{"norm": "rmsnorm", "init_std_o": 0.0, "beta2": 0.95, "lr_head": 0.00805, "train_tokens": 172300000, "dataset": "wikipedia_en"}
Each number is 500 + 50 x the weight over its row's rms, rounded and kept within 0 to 999. Layers, rows and columns count from 0. Numbers have three digits each. The size before them is the row's rms in percent of the matrix's.

# up: layer 11 MLP up, 448x160, rms 0.0771, rows 140-194, columns 0-79
# down: layer 11 MLP down (transposed), 448x160, rms 0.0579, rows 140-193, columns 0-79
# gate: layer 11 MLP gate, 448x160, rms 0.0782, rows 141-194, columns 0-79
up140 099:475485385555487516442519550524474541467471457517420524527537628418493478458565492540525440480458499485536389451556530509552586491469534453575491531510469456507453492471548614577420539603450429577624534497446567486506559447481508508520506510
down140 103:496423567586539469620459496572460460502519524543452415552523481531481569525544574555499478499526505566506478489522522489502396512479589489404475489464506532458579472446499523452528543499508514588458501502512460467560542521507488449575517526
gate141 098:512556497491481521414559575524492512480522534446476449513608522556379518629453459549494613502515421483497516523489499496493538442464555482460585571508434445463459452478530494487443495380522508485394539608431489472535548491437561465578566473
up141 101:492504560576513486547471392417563494496522555574528518479525471508550519421568482454525520486491518496505449470506461453553469559460479501524394410559553519616533525525421554559491568490427558506588509437514499475426473534502423560520565527
down141 100:448561444556406504466537498432560482527493528497439440428574571472511560554427504512557544567602437420501559554548489343499588549433382493467560492521527511499491444465485428500524510471498559531388511504473485474440545516444590599474500513
gate142 086:487485509517534499471449475506507532577492584574449512469469449443450571499589541513515560525527527534508481562565470504509447424514526402457539524498576526498431568600568465495521593603524371428582531492442528538510510547536547530533587590
up142 083:530537531434397542555460525390536491497455583494489544424515458528485482456416511575527449554504558493538440402534485481435491462531497460466463554488511463491462415504441513492475440385548582491506523565553457573462558463521599577395521536
down142 092:503448497460540518485458423490480570549522513565483459461484393433502551437551519506512536546493494407483504480588414433514554433529543405534495497562507514440546461499513528585557529534652440557510461569507489593484587455552510487454534574
gate143 103:396567521416489504473511559513473568452447535469492580489434550594665527477441503497522449487586484537403443489441527444528504534542558554486515546392515535530378457515571447563409456497478540527423494618517430453486522434521494457503534482
up143 093:376544560542474535516435394583495591495508505506527458536439464511522451457440454561422464497555493443515548488449510549512560472515492509541522473551513576476468456487491469489492514567402561472585511522430553542520639522522494424510462501
down143 093:489496487593536465563590450464535445422557459477459573453439531393389551552479518501619492485490503599491534490492511645540454591535500603420483531521485548511448432594508500560493354503506501512502582448548468463502519483470532530471493464
gate144 098:535546556477490583513571486472573541522416593558522541430587514577458485532549486472487503464477519512476477502548540517541504571429501510575517481575490484493439404585531523524495527461476485513510498452496469642508469388406424584485455465
up144 106:516451497412491514483474427557455530522522461524592469522486529467508476473512624416572534460468489519515485583463580557449517517495544566552585486546536597434455583541437512492502390522532506503515501467517534507450534443546382431590507549
down144 095:434512508529475440514512559505472517413514531488444427535498568455514517512512411548466466572579532484507444504483467257495453421556484504444534551432530501509504520425499510523458502520475486472515466561596466516485506459602575468469488542
gate145 085:539478429452628482486459449517525557525468492486527500440451504496514452468567563566404509535390403526480506538550581575481512604528454510532527387449492431379529520536523500445473431551520482450525490516436545512494489539397525439529477542
up145 088:524514500515478479494577592518480519448493501568484511549516438486591497520501415366517498431464600495441546523466546553388544483445482520598529507489499581551570539547437485491473484457442485495548533513496565445571489451513378579500484441
down145 084:488485531524436439501488518467572443596464509388518486525547521556439537461435537539488484527600494514514486455520470443545469413508602520441484548554556463496438497438464421516473606500410538535464467469523434481526432512543604460491513474
gate146 098:544493478569487500479539501550577545555596504427605562504563508486538481584492474520520549608563523466457455469559506491480526458563515572478412513533452437603511505580534563575538521503628491505402520558552427496425522534422577579441486410
up146 100:542514569522447467561507462557475508487416513588417514480463514519507530436513498554536410479524445446506533445495388410551463548442486471435607458405514498493527522442475406559469546544483514539509552467564487499527420513484536546517495543
down146 100:469475478548539479469562553517555516426506505462389571463455583562408487502475437501427456535596591548442536463567477413434511486476546547469478493482494469510469508518521395556507478537491510482505427442511365454494491551458564494494527470
gate147 119:551525530568524483574520535482534509528434504504492492520434506570555529420459542613537526449487577455436434470547486441399525544554457576473525481529520418428428453512546454504445494526462589598464482458428537624463476444615464490486483520
up147 109:588539571622532481467547588578516469403474428465554520516516529539506528416467508458471501530519476447422563515539392469535479472495496435504523482429473505483440498482545492489491561533583413516497509538441541468462519430520557490467620476
down147 110:548511490476438486547504526526460589503495537450490526540472486529459527460470527514438471514409492579490534504475512524551516524529388502594392552490513451548531557478475460584476485533489568508531517583458534536506422486462549537543542495
gate148 093:473422454533462633472512540521507485577548564496562490566572483501468499440564468516510530460535508513503560454534523513519520506553496543523494414563494442543520491544564527427583531500464545503543387551466484462520509458491541482592504602
up148 090:465488528571517526560538483512580451519440554581452463492478552480526580553536407425507401502538450495524506527528422469552488471484500476552464550504427534409466491511517517438423415466486493524653503547472468490445578500457574455500566457
down148 090:487484352468506579437505550374474508540586563536560482439464413520596503476444553507570538464508535532509512504429573377406565519473417489525560458414562414553532485436543490529577614472554602468492521482521478503532451477427518541542538523
gate149 098:478510493576507460553443435533453515535457445533500470494545477546544575448510544554513609594469477438564492581560569559555563460524576439450460482515557469556451480514536600465498458480511502526471524505465514523442509579508542597411422442
up149 100:478504545474510549436536392497597509543523471526432524455529426420443474529506445555573463443515450512503502420488431475621466462504499520503471512495493468433511428454483586500523428517432515581479516558514404577540530469474483475578451532
down149 106:417532501442526554463496550444477507507549465513468392442565534547482613511492474552574505567575510704589503562468499552540489441530611508448581456614500430496515417502526489455543564522492408539537512500536531510491502522536486516555548547
gate150 100:607387562497420603549498430516525440479475523504495557443549509488495557494474513536479477560491456461508426562527574563453423519432475476572439512562457438514540541493556538540466585449441405558528540425561582453432464421490581455491503498
up150 090:437524517585517403509570565557415534410542472469454503480489503382497463445541464446510360601490499457504517610530491543565504490475556540524456445476469560472526550406510515534410510515518483442562553523550477372424440577420510468504568537
down150 095:506534630582574470506417402486574457489479489467486478453484575531478566504538524508513489522418556429529430485541467638520451408504506472524444424512461482489544451513490508547526468576475428356546534520471531537509431509508501427508554497
gate151 093:561526430467587476450566536543521461383446516524529464442455564508556611460426512413498467534418501437495483412466474439442545486570374548529569461508557594508521483562478479508507383537498492385469450575526480413508505419488552488504467520
up151 092:473593481568437420497472434444548596498537438460609536478577507478421416519518491483564586531552520555452469535503485520626554464401523437575469428474377458442552530449525456493484406554471526575533466491497480555555571470469451445550493569
down151 097:418467533548537554432485442510605403529437533488479525495471454496492489509428510515466462584479439536529482562508468590575514531457543479389559489519485497447426522521515521542513505489646483584568551352521438535446529520477456508457545471
gate152 103:468438606415542544532535562461568468462565534578427435458549449433495431479513488563568457526563519431474468537539518494509445499550488577570470420473486440525450466471501481571503485543442547608446574547544512533411478450460507549523419576
up152 098:536463423536472394520453518545510527515525484459459583476439507504411479480520487470531526476458496483423574571490460485546599435498536498491619465457488635509443461483537479591540500491507417444463448478509486490489548445503599509470506532
down152 101:506473430468498385552563452463583547433597517499534554505457529441512560472466471508617492481444457455457458495536538513522462476468572545488549467392461538502459558441544523446439501521568443403414506435496517435433504499460566541572509431
gate153 090:529621538551490500563461496539567556494454487464528499556602503475526519570413511507525465490485505397583482527501508527468413478519479524505473372555505544513512625612507582447497478528423519486463541519513475491455525440454495548487516483
up153 094:435511516548508473491499505455472510477532540550520563530457524575413631524513506504456501476510558545494468491568493443601592536502485506545545584501468443592473439491444422551458597431551473541532540491446480474534487611476462518440397544
down153 096:430608541539531472513453367501563542460477544537489542526565545479471442619456417438501487410466512485500483508520581395570631481549497567436514452542485515534445506495461613477446485441431493570512570484472521468510517447499458536539558529
gate154 100:475528495544565488559517505529516464453459480485584520479395592528564464471507543534525420446464532500455507507529560445529471522583521530475422532610601557488436501526443468443527425536532505437393476524429539493506497467515410571464573459
up154 096:432601474555473449505597590525553464450470616460479561562482374471443501512457558519561472569544529451519459514531541482484486488382528508582421495509408424473467558494472477471474499546466490516499440437546525511557462473417467507480498488
down154 099:540504493474473531528473483454444557491513492539463498536533540535575542441434541550507499451522564503482513424463535410534540518523420537475446503568517528446459595582399406594419516531453459477515551556454531477520437495518570514519547488
gate155 101:498493505446443491506486444508450554506487472450582537420508582532442546505409602541549552397503526449588513420444419504451564572521538478519513557579547511555367490489615457512647590534531488512543507542481543533542503498501514463554489555
up155 098:483574545466537453523447478536493496557472394479569536468520505598508458561469539463546452449477510462463532497517429533498495467563539445442533561516487504457455515515466532511412588468573527565549501400543468492477609403529465428534468487
down155 098:494367471421442493552446468573465483499451533495550565483515490570506513433470545583580533457629443568534412480433525538403517516532504478481550587434514523546399464598534471421564540481425485571583533469562545585511416457513560554524530548
gate156 091:554388532422448417478506512418485485498511531456503475466565425469482521556505479571583611429533519430496469420535488487571371340489512507431490543481561508547446510562591572467533576447573522454483500591466439411440581483487591572509532514
up156 101:444538555502568627509491468425529538463572470512463627432548478500482463550498499487482496542475499509494550500507464494511513464506516475424532540529538374510486460388572395481524501572521431493585491415528530534491477507505488502521429465
down156 095:437477562431487491525370513410585552477626535554472600432431411394471451463504462493461569541483571529457462469542411509541519354503547544503408544513477394510426452454544464470499530463501453479476548560541499518558532517558546489481451452
gate157 086:478416504484525515551450525464585551440503463515461537539460503452465465496419490497480434491453540548436492554494531511498598471475577496435491535461502436482501541559579529527535512517583590484546524557571480397498513515477455562475491460
up157 087:597579523428524474486529509519528488539525512457553472454526524467483585446427425518554470529578496520553433513536477410454498516446435475450517487484561470501503421434501486532498434534510442465420590420438522509456465443482522486348507530
down157 089:548418457460531510407505515456502556402482490464479547562473479524555336458449543515472404438384480565463443551443575468501605517560459530454538498464519519422529444492574451504535561466506530495495490488595473458490538547491486530428515484
gate158 103:475500486540531476509514484456444439597514458595552531513473532482551469530538565495462547496538484465498465534581491434524479470514578517480486641519438446522478526445569460527565518493533562509489537622515631442470475491546469481430505476
up158 098:507503501501445502566487473517489445542485475559497551477510464470534431528518484534399586389565457458421506500606484491475459438549591482508605562505410463537552489382554469367455493502465509462502508533584621464533534564517530474465458415
down158 104:549444564469408427454435496468491535446584574529511444493558414537468533526583393530503588531466524495557516560484486513425592526506534535445502531487423618551495510468512594437460434455522533457425438530496540508486509567438509479487512436
gate159 110:480565534520563485574501507476604536538515558513545632491522478434493489559630449459490483458548474476547488526541504465569464538426507571427351472585457449479510548453467599413497474427565511467560455492558443435458423457551502464515632475
up159 101:481507499478541550566458533499553516467495539491553462500452528476552492466525457528472441447466460509582484485502454544514435523510631517490368515544470471462502445470490378440486417550566468597546398503570485490470498541546489492538500528
down159 103:617435570503518450419360554514483510559490473444528484501487560512540471447429534444565508495506483423467520515480506442448511507470535465462498561506529498476472405504595507433474514574466450420474388518497503607527484497576536491473447533
gate160 109:507556489532526516508482509384644496460544445504558532573537590361495506502457534498520541517478451467504487488472467447487519431464434537509457549515520430590404592478480491455512547521532376604392503478544421481487500511565460472469475491
up160 105:541467506443524531480540491440579503487573480516540452597497508499458477438493514486597504442399458470457524585446466455476457447455441553540526545599530445486454535429445497457482485482508355514514522494432497463513497507555423394491413513
down160 103:516413495490495483523447552558502474531484547510575495421528543444508581495524516473482469532443475567453493442513613669372587517418371498493562504465493478557564499487435433485482488472476431499514483521491472557599420529498496538415490478
gate161 097:499552488568489553452528494522515475394563373403543513454481589534471485622517426490432443422493525424604498512552516416476464434474585468434505548457504479497453524461411542444471472485475567482467475464466428435584504458575476527513580510
up161 109:573502456522461439457496479500450528531538473440499463520561495548497525560505500536466465489425608591408438366532484554489493445559481522467370443563511600453589455478458548515448546482480573440519475483428462465480473579415460482394519526
down161 106:468437434453538399523567438414523517518556532534455527525480444521500418490537515488483463579514404477405573500414541307511635512549492520397562438496502511438490461487460483494538488506515477473561491502511615491456566621500476465470506441
gate162 086:507531486535582512438543490533447567413522471462414470514472476460531457518583608416535533587490517534483548545415534539557440504547516433573515548450613541486533491444527527340513463556501425482579443455516440486565457508480561460474536530
up162 086:503477465462524525493451476520561514457533503528538530452495490482512491423413516558554460443574481396453490488453473591486524543590546400543444451520442480492468544560505537552521519544505460553373515539586557463510510461543402456439414569
down162 088:504459418527462520543473563471585471530436526441550501475490506549494438566449434489471518495514507378442438472571450587522519514476464626499457436438486466554455464502452459556425515501545553472543477438508536479454517551483568609453562482
gate163 087:407475432542525471532506533512540573473526438458491545472462512535567513550428500580436458540561542586466554416421489522515450442481532459594414532487620562448497458541515434498496495492468516402518482507458511442532519456497562445565548499
up163 087:568536442564452464539465526465472479494497537454426521514412450575553508517510495603496426524495479576547372473524548514520454476506552480478481438540537534449394430418450575514501565516500511544499487472501491555500589440586426472541565516
down163 086:461566457526451512478516563564577526455491475521573521493469466527415513513542519506469609528555570479593554521450479404584413572498360472478525602498409487476567544575468402472495516535434493506460512546508636456518478519523591414509474537
gate164 105:511460530479453537442386488549530549486400435504565487478453533453526436448477465540486461498494532431492493543508486544533476475599539500527473598468511501470498472422611528619556502495503637548517496462575595478520479406516417446541500602
up164 095:545566592449400517415474513500452478561500508545518589499444535538433566458487517494505516410486466536490556513467551503466501531504572466414538470539526454542475469594409560439552485401521461498399473469440571476441468532540509480485560472
down164 096:451516499480628399457521556457560567405529484549473452527488466544501456582456445388493490503567542516597478454480493369594481477540433561527509573544502512527542566511611425482434520505465566472472443594525477500552590590453513538573511547
gate165 100:537537452440493503479579555447672460620476432506470502579580495477518466481405580526624530523517499521589450505466530488468480436501489434520440500485466530553430452491567527506513435474452572474441528574457573492522500393499512500562475551
up165 098:524522391489447511477452536465567489616518389438480440573494531458534506532510488444475471531529429547539428506413380543440523485589477401544456421551528382566473394471477497513522438437566478602485481478603570487584528426478484411527526542
down165 102:461479495602512547454516447504474577577445483475489401474515515485502536494559515517425453530522581515436488465453551568441481564557543424498508480492531425535566567461451571430549496557534465534496530459528434475517422509455489527462518494
gate166 101:546475556557493500444518352491514419638471529510538491594512524529492516555492513579554550554454524466554500391508420476458527537514607544481478521431527485477477466546566512506524541418518510453472499490471584515493528533506492504514543446
up166 095:496460537517520516483547530634519457452502488473452498431448467540392504582529558444417550564551474486542477526486526521498414581511476444522521542447450510465523612496518446527433514451551566432494588400564521472561465464530461451551582431
down166 097:548475460496429493499501564503459562491487450477507502512461492469588582534467445547540471569539510431546496471460558353527589539530516486602497503535534488486482488576435456533489506501503511468568493490570438482464478547474429565494427597
gate167 096:473533481401509576435607467586542516565525447483527536602506496462452454534564560500598459489571549454599502490434565518587432488500573451553477551521609535507527568478450505466545416513492484529414529443518531440496567548436573494471553556
up167 094:536476423570477539446519420541523550515482600515560492490493531579483474530575503615520506501414565440555513549496559501491613562456514471554525413582488459467566495459515461515584418465551542524538428554456569518518563409511468349499467441
down167 096:531621557504537505439498510382488437472601459550493505507497546505515526585521544560437521509539570474472582555479440467554593447478444537545516440495413467571548478509486492480580457503437556551587533452511481480476418502556512435562451467
gate168 092:460581563490535534530514474414491533492593510513380512419431574499550528556489495511470473439435524473452438486490584478548546430544556531422545474560560422512496406556564495483525444464576518462537532449425429464398570470434620558555470508
up168 106:492520535488533569481508516482548434527523457509575489576534500462490503479508469456539618601501469504533460425508407471558421510505472474482377525572467503504497457447501487488566526644507508578406524498613492513451472517489514482444485469
down168 107:504458581576478568521531557462465451462557490505536438468504464579520515469456503456566501635550493573492496490501437384529424436508475506447464463526496466490473456494547459537518483545519542542473514522605503564439496581512534581449394545
gate169 104:473446415465551580506440446482486582526469503486481497428479515481423552571469484457612525443499525539514473483499507551525525429532554556518506516498520500546386406484536608597560415499489601521469515472487537568527595454469417540421539510
up169 102:424587474465576383365463547488471448564495531614572498505468515505570405402406593508578488476416426531519434489528430457585535565457602502515508433482546424486469573590446478493495506575513477487485503522517499475553505535430487525582449530
down169 102:473470410507506473499459496485489566498549531513567514528516530482515510600528456559591462524547558594537528503539569623515484409542508525552550487505459594551490399462526566480482431458446533441487515541562488465475559495507471542531480503
gate170 112:396474521463431533435571499536583535536557432559469548488396571412483545525568506468478557535549454505581554520535556441578506486454490517517395518516504532473499513487452447546510472375475446480495502452425500502383571507445579538536450539
up170 104:479528482625547425476448517543499616429510492501500466474535518531512461437516440529466471446454468495408507543452476505525530459581538544442526526464534477564427469432461556472485495542543559434505544497447555494521464405532416475493523522
down170 096:501473509451512525480418548484538407569484533541465514535558437468521459451511543500530479474488510448513462479448425410589455509596589499560420436569493532398518498455515623541587571500491533509404546516570518428527531443516495522522559432
gate171 117:497515541531527497508491526540503521477511552507414427454536462632503504483443541499553568548519508467549503528531485478467584500541433531473581493463615543473505447488631560443468615525540489515465549435539547440571547528534469457482434450
up171 096:530435452513528464564517563505453417507520516464522494568437459550478402573583448462453410628497469447380391484479513468418499517476513553505496393564506423514540452421494476446483469445527479427453490452526629513423476494486516546437582468
down171 094:458503394512471535421552463519548587460510395474451541580501529446557477531478491438449481420509539502469498558512517662466557492483582558524483516528503616524507555506418473508478381553380512522498377471495541517520554490500475589477446504
gate172 095:588550453514463537483502490437476492561414522501589608413511535429534485463532589506526468554470578500530409539535504472524444475490453538434511564554533459574573467448443424485526525426588518430522639455468419480503417493549498444516570538
up172 102:520548446472555501559591433557600453510567497509449464475494476504487460476516413519513498433469541537501414587507524430546535428574455568415609522548516490522516535565450501524503498458531586511490484493462460460554509552494503597495484432
down172 100:452453583515611467481450506466461470485546540533464472426465506582544468460533523493510453427482399506516597528505584599512515518487500448460451527492500417531491544519538506524574568330560499485547572483494593502464527462509494472435528383
gate173 105:470594497549469497513485671542585400477513485466493540594486449520428461520523490515482447528584516470555470431490415418446532448543503451507378609555486524566468470485482464439532472593512545508539535564475514467494411442510395516607577503
up173 096:470517617452500566430546475540508475576471419549520522504530597560486520521489510480452599480537460458411542483521542490452447523570569530509510511593450475492434466474495452536441448408405502518500458440421509460434463470443534391513558528
down173 097:472547529504534497538486473470393540535438451456509471490543497539487471564480555460431688536588448574450444462490498566414492507570486479578533481526472483553532483503466387458512517540534519545428553423578445461487587583440519490495476472
gate174 097:465539587641509622518465512443491462551420462464420490453529411485543588554529546526463516496480493518498396409510556520486441559529490404501399532524542404548461428475470589465471385529461440528482571485463569592542549556493520503477449481
up174 098:484530508498443547512503509397467394507402615395378540476498526502471522536471503509437444426496534470542427363444487559444448397565502469466433534465546522456577488508472557488446562545530499515548391562556554547478479500545561524468482516
down174 096:552504435428521445450523486588486501424562535480536531601552461520479432487534552548534482473530466477514538543556518553584587517470422589546528519486489569386473555453536500590461637488498518519563503443518539505541570564483478412500493555
gate175 100:493459510482494518495515457457487517483540471505405663462541499525548450577521418516475531418562595520485454533584437457516564462443575489448524459502559435601418454468499498443484526504585502533428423525467465514465447445491541491528433406
up175 130:525579493579499506439453480469507507571508506481568472500404459596434511539453508423465448417479494455537504526502473463503569619447463495476519412458536489521480516424479408518415443415518506481495500571384587496510522456518546502564520494
down175 125:507569603553513539447520466510506490508477464436531444589498471550438512535465488508519496433487492448479467443502539498486567625448559445519414440437436530513405538551444401491430457440489472467527583539385480487468551420441494552567531539
gate176 099:471512484458464428529493535466526536510428494487468477508502486476512542494539555460553428443503515516486467514534545505502494428486461410536644575482509498408483490572550521563527586542483624488436565520538515438528548452463542472504418509
up176 091:588549596613539511517461541482448483510541471490450485531552425468523478527503498473568557568405467610525447540471604508566487549518522499483491573486464527494441428508478499432552478466562522488556574520496346436455634637420528548508540471
down176 091:536507418489520532459484536535543504509479496460485526508516537509468475493516565529462463508518520456435554477573493439411444475560602466577481409486455495538485647492463568489474532560519444487394406436544571517524440479511509461495535559
gate177 086:427430473561458469565420520449448558463434539508508477517629427532536471482388470546589527474524493515418569459549507544468546583470428504477478516485522504499433480521545477529460507550485574549528476461550387517480512562525517523486582557
up177 086:496485561581391476539452523517444495454509502505440554523531475542472518525424497464568528532546503400514524404530583531433398525479509551548465506490477545557518396505488581488543547448476582543520537489501438438486538476515461398526463518
down177 089:553472524483468587531494516465493524605479445492431438490429553524503530406459630508584503537416476553444554617511492513383468536544476422546485452521500370503526452536442466491557422446497466518530520483462500441521477432485458541444547479
gate178 097:474505462461467485509567616514512475440495521523540547429460410476507442582398482561478469498436456509387446470472501499512541543486474395532504496437502572618565539457498554409479462543508623569435523488486611462493474495577439464558498448
up178 099:490458506482533563504554486572507482465474465420447526508645506511431593541503485425420477480489459527456432471481601584442498586544578516530453514560526445459469578534529510589510444498424529524590527448526525460568571525445564524541533509
down178 099:485459470507550456503466446465506457524388527482462473442479554567558445468486561599524579463526470454561481555517519572483369449495486514426468524481579446499482486427434450527435545471545527508549466474464414491480446427533527498462528469
gate179 094:575516543516574579627448490354575473463499476448539624493527519405532489534472454506511469576509514562470540485471506471503423461397600485419455483434545452579475444501499583362529506533512494528475511554550514560503431451511503591554556523
up179 102:490500593528456562503578530487489435432528560572558475497587529562510547574607447478497480573489528543512540512572584527468410481439546480513438492466532480435495524490423520495489474542473509511495444480523514445509547524495572447548522538
down179 102:485521489506454527574403424518521475527465443570460466582529572505526535461418545475476538607517438460537588554535533542571545625503535560426541600577575578364494487550447470438532524509565533586561470483546462524501485449549484473586507537
gate180 108:497588578545469499506511512491558441592525478514530582517519521528427573521569427525511575434534534504511376492506501506433358532437437450509553495531482512400411395476399492511502524561436492539454532465538561522522477501498503529603557433
up180 105:521504438427449455455552485543518509449567616547499542352512504475519550528483573497549448504525514493481551444394334525505512429539538594432539488532458501470542511493516606468541479460504525533508516536499514507463468451419459568497490499
down180 102:545502525508448479528510435554560388471471590505462549474504496595444473503422479450484553477527509500513551455567542538407452428450541534469498539617508557460462513424520568400450500430469553586479451485570519482482443422547472550515475483
gate181 080:469486480441493414432486497519414471454472433507523470467444498429462512510514539575386533508469450571570517530518465593539463487542563500539558556508539463565541528642495423522538463493546471440517427399471537557539523496496527457465534557
up181 088:494595547502519505496532566448513582557531557523403589435572503428476538587520465528467490479550473543570451396585409490502442450514528431525495464499524469561471449412575420504598510498565463556515527467492456537512554540516588448563552507
down181 086:441499523493470521475522467516480402485530411533531476442411531493467470406449516452454491462435516461492615581468517390449521573367490505501473586479556470489475492510429561562488443476433520496512444456412533555499495528506555487509475417
gate182 095:486519531457453505503540455446477509457569504530477551471472487594519491571505475504505474502556516519525430406503467422485545487500537551514509588543404530542414405427518553503529487500490475478471615515585453466464532533488485541411544398
up182 140:405455489505437551488520523475506422404430530447501549543474419521427582536454545490434546393613511480502549543528395513534550472518557574534547560533425558493456544504539494532419525413522468448464452605429565494524538448481513492529585494
down182 131:441524500491392449481501473476519410435481572511490587494442472438409545578442538528462581419549518549488563565536454500471546492473489543550557519533513600501515535557478426559382501404520450411470490573452595565603490477500551492469549503
gate183 091:535488613476545447547376500509582477455493560494534519555442476518494580472480555506522407487479490436583516480507498483520454510497509459481606426558546456549515550502465588577579494494457545487479508549470421550431624403478511454504558546
up183 093:512409566448460515380526472477514463496500540444481554560468408521455422513442489584610530432372498486428504534521436423478528455477463526523450585458421421497440462507534512495519597503486440542424489459505543487484543593531496497449493499
down183 093:498548577514533530476461456475449504479495566438460566489516449494470473469497529582452421411504432401457511469504493473507458522589560479464580508534419516415504411558521480554474531385515502571550556530560499485491579461437546586546516525
gate184 102:495517502424519451534534478432544505546524445566495465422464463399536591385506497535559515456594429489499537562510544490514467529512591500487551552505487485425500439519403489509562437493437413437441578559428435511579565530537518452479563435
up184 095:520519556534524565488450510512486531510482565530541545504506477512584472488512563448570432515510520446506493442490485445516443450500378436538474432361501507564456557418527488391472507505543490576513405436526535495406482477469501548488496438
down184 098:528498583530469501496579564509522478544559453481486498500574493502452538414534531570521550478526445336450476531601581410512452481507579468532496482505507512451608490448491533529583532529512432521512538581475411509503484459586496481493465483
gate185 095:519418491492442483473525521451533471468499535473500525514374429479456504585481515605485506445532476539452447510677479481449477405456544600461511490509575520516461473422472560470451531533513512459464434531427528436464463493438507622422603358
up185 101:447459459458535501436478563478420520454534477517520467447577562515535478505456481519429464571536514476467525499543566563403530541350549555612525511472569504443630540513390494538528510489425550475536512496519522515460472514509453513493515572
down185 102:505575460406551510505546533556528585580525490638576508443555573487531463603481476482529412526408472527501496440528552405469519511557382435487478424494407489539503490576510534422544441505539575495430539481509489482531523507459487454493503551
gate186 098:592492587591504542519561415518476490457457420496604499560459511424605426542436500493478469523481564435484441457535589480531512471436574482495479516492486520496545422515436502534680539483496477484458466552486574553468597468488455430527476495
up186 117:469589440484468574533446532449527440510498434542419519399466553541482531504485436570528493438508592511407404528438524578433505423494491520412552553530525470566501431451489599497478467455582508442541539395504534473433529573489600531550552477
down186 112:538469387613504545463478499461477479482414551497387517394529534456466439517564535521458543590445449549514565457444450619501471529449395532447500504452503397609532462502498601472535487512593548472466528454517505535488482430518434560491453423
gate187 093:568525510544518501491432537497525569465524549616547485474473508567576534449541578505462445498472538503529452582467490574541429422550590575446481432549463574478507541393445600517475522482436506557552502563539422487458452451454457483431548556
up187 086:474490540500486614470523443463551474507454532425441574466559468545531513525465522585498558479477569459517478524612464420479537559438522412504456560477499454509478404579485475503414611603508441503418478453465531590482589540490509516486427488
down187 085:512505536544448450562438450477453466594472484524495466493519586503550544449528467548506485562518524449390394547467497523557527430617583602491567438528523552515485462420488641448494467557526531567606521508490403492511584519566369519453511492
gate188 121:445534549502535563474440445451484435578497474544547463511456459535429550450541639452588458555631454494505470545567492476551569581539494577463595482582481534498474367468428479616523441500508484492462589467460516549448484483444503546475542511
up188 101:496532522454497544443441515524459509449512533554514499536521512519458481577511503379616436433560489456437520463405464441515567518532437566514606455442472505570503520484492504516464533554527579618477546493533504497467483531410517508399480563
down188 101:482483436490550485440586509427425493517502503485572434583521513501412457548631524530504542475545499522514519520548479535543567536431693597539489444483524610392478481459525523533522499430616435556400527407402589488472493544529440499486454489
gate189 112:513495530487494489563521476533496464614437476544492430444465535549488587615553443503436445419498469509533444477600516482470448511455497537473500460638491479525418509510439431601466497447573448533579589471470561522448589571435502584504529469
up189 105:522498510513625477438482440497461460528575506492432507566480505484434549481425489515441588555488511531487446481421478473502619529531449546536464560425427432463536407482518435557503570489403534532532549545481504462504439537575451457561498415
down189 103:556552482593462560555491524477424457434438561459541445533469478552460500489585502519482487495540547475374436476530453555499503544459482613485552470504512527578458437520543511525551442475534471545541526506435553496472510524592496533452590456
gate190 106:571528527571569505471539430439463550576448489506533487501458498461524516538505524563491565482562446559590488469562461422519558461482526440457467576549489438571499588514480505557514537419522469556550551491476405504432502516435563584481578513
up190 109:504549489531636526583500497580394491549562442473535505538416502463550467496590578461472398520480506513497481554390557469503502481517459516530519505414508498503599485470487453463421523515454546520525491467514472533535460525514476556456573529
down190 114:495509424472531480662542523507458504447441384500533462480427517487519481516460550452495401525439527590417481580503563403547495528511513486522565548473498512548480517519534489450490369534451608503483562438517448489484494423480453483429502528
gate191 102:507566553566479501577503512485557474498402485502449502585517523490475489513538529588519408479529451411575403429550485449481453445441536402501472525561495511512512514502510496485542531389466486553559468478468544528518581471521537453475433498
up191 105:497551501488437540412447501485491516481586543479492477447504627484571511435530463509511519400545546504483516408516463440523479471556478549378415476519470515563530514499601481494576499547503524521514495488524464369442478557542534439486433505
down191 105:467493484563479435458484490545534533587531499421572456478567494540601554341523528473445521434465457441564543451526454565473444500494575459465446497483557485458474545478501573582490575541490525511513536514514459562498407416525460461525534588
gate192 108:447531558477468634522495463505522401531434542458508514532555476552416534529483611454510499531560508454496487511477590445464503500482462526419540447459537499550515453523593593480538531421557548564510581485474580556428482451433490496398523498
up192 102:433473465536529471491499467485537425564540496535531475537490455485488525524578574502511487533515552560491497584499508431467490475447449485538512486477528474520449420517432480574482555517481482449559544519520467476520462547472534545581492460
down192 099:500522516430477512539459520511513503577579485495499447537456338486470509488522523530398595553487564550496508596400547548569497489454506442450472587551515537497521460558576490490390510502486535546565544545504487538470417462476482555488484454
gate193 098:508545490454590484471489527502406516578408433591534509509472511547504498499516569457506479580523562490430599536515536462500499539505554498508472553479477406577644536523527405565501422472556518354467619450544557506440518537520476504491555404
up193 092:572508395453349495511492520522473521559549486472482498558503480451459508466472425569495618391422486518525470557455484504462406452420422425529509586463507625451498429439560522483516521482524475524508442529456508526488480492478498497446559505
down193 092:464428512508490475499472434440466533470472502518435500578505584527477469429453483519560548464460527428543499517546584548480428521453514585503565524560525551489490432497521550465557550427513479563511499445527469557526548481527517465546508493
gate194 106:478534566565371530480433438606501506465417541483468488439513451558556548491456556546593511511609484390493573495479546575454527523505443536521551421514589586462455422516581497506561538466473508503470459590506473470477525484442547367524478509
up194 092:515539470570502444482535480572597519504389444427494514495459433543490480503565575554506432531488384505544491539456581544419508413525556437517415402561525519474525446456511584429492429545507471470474390562455544527509569532511497495445605485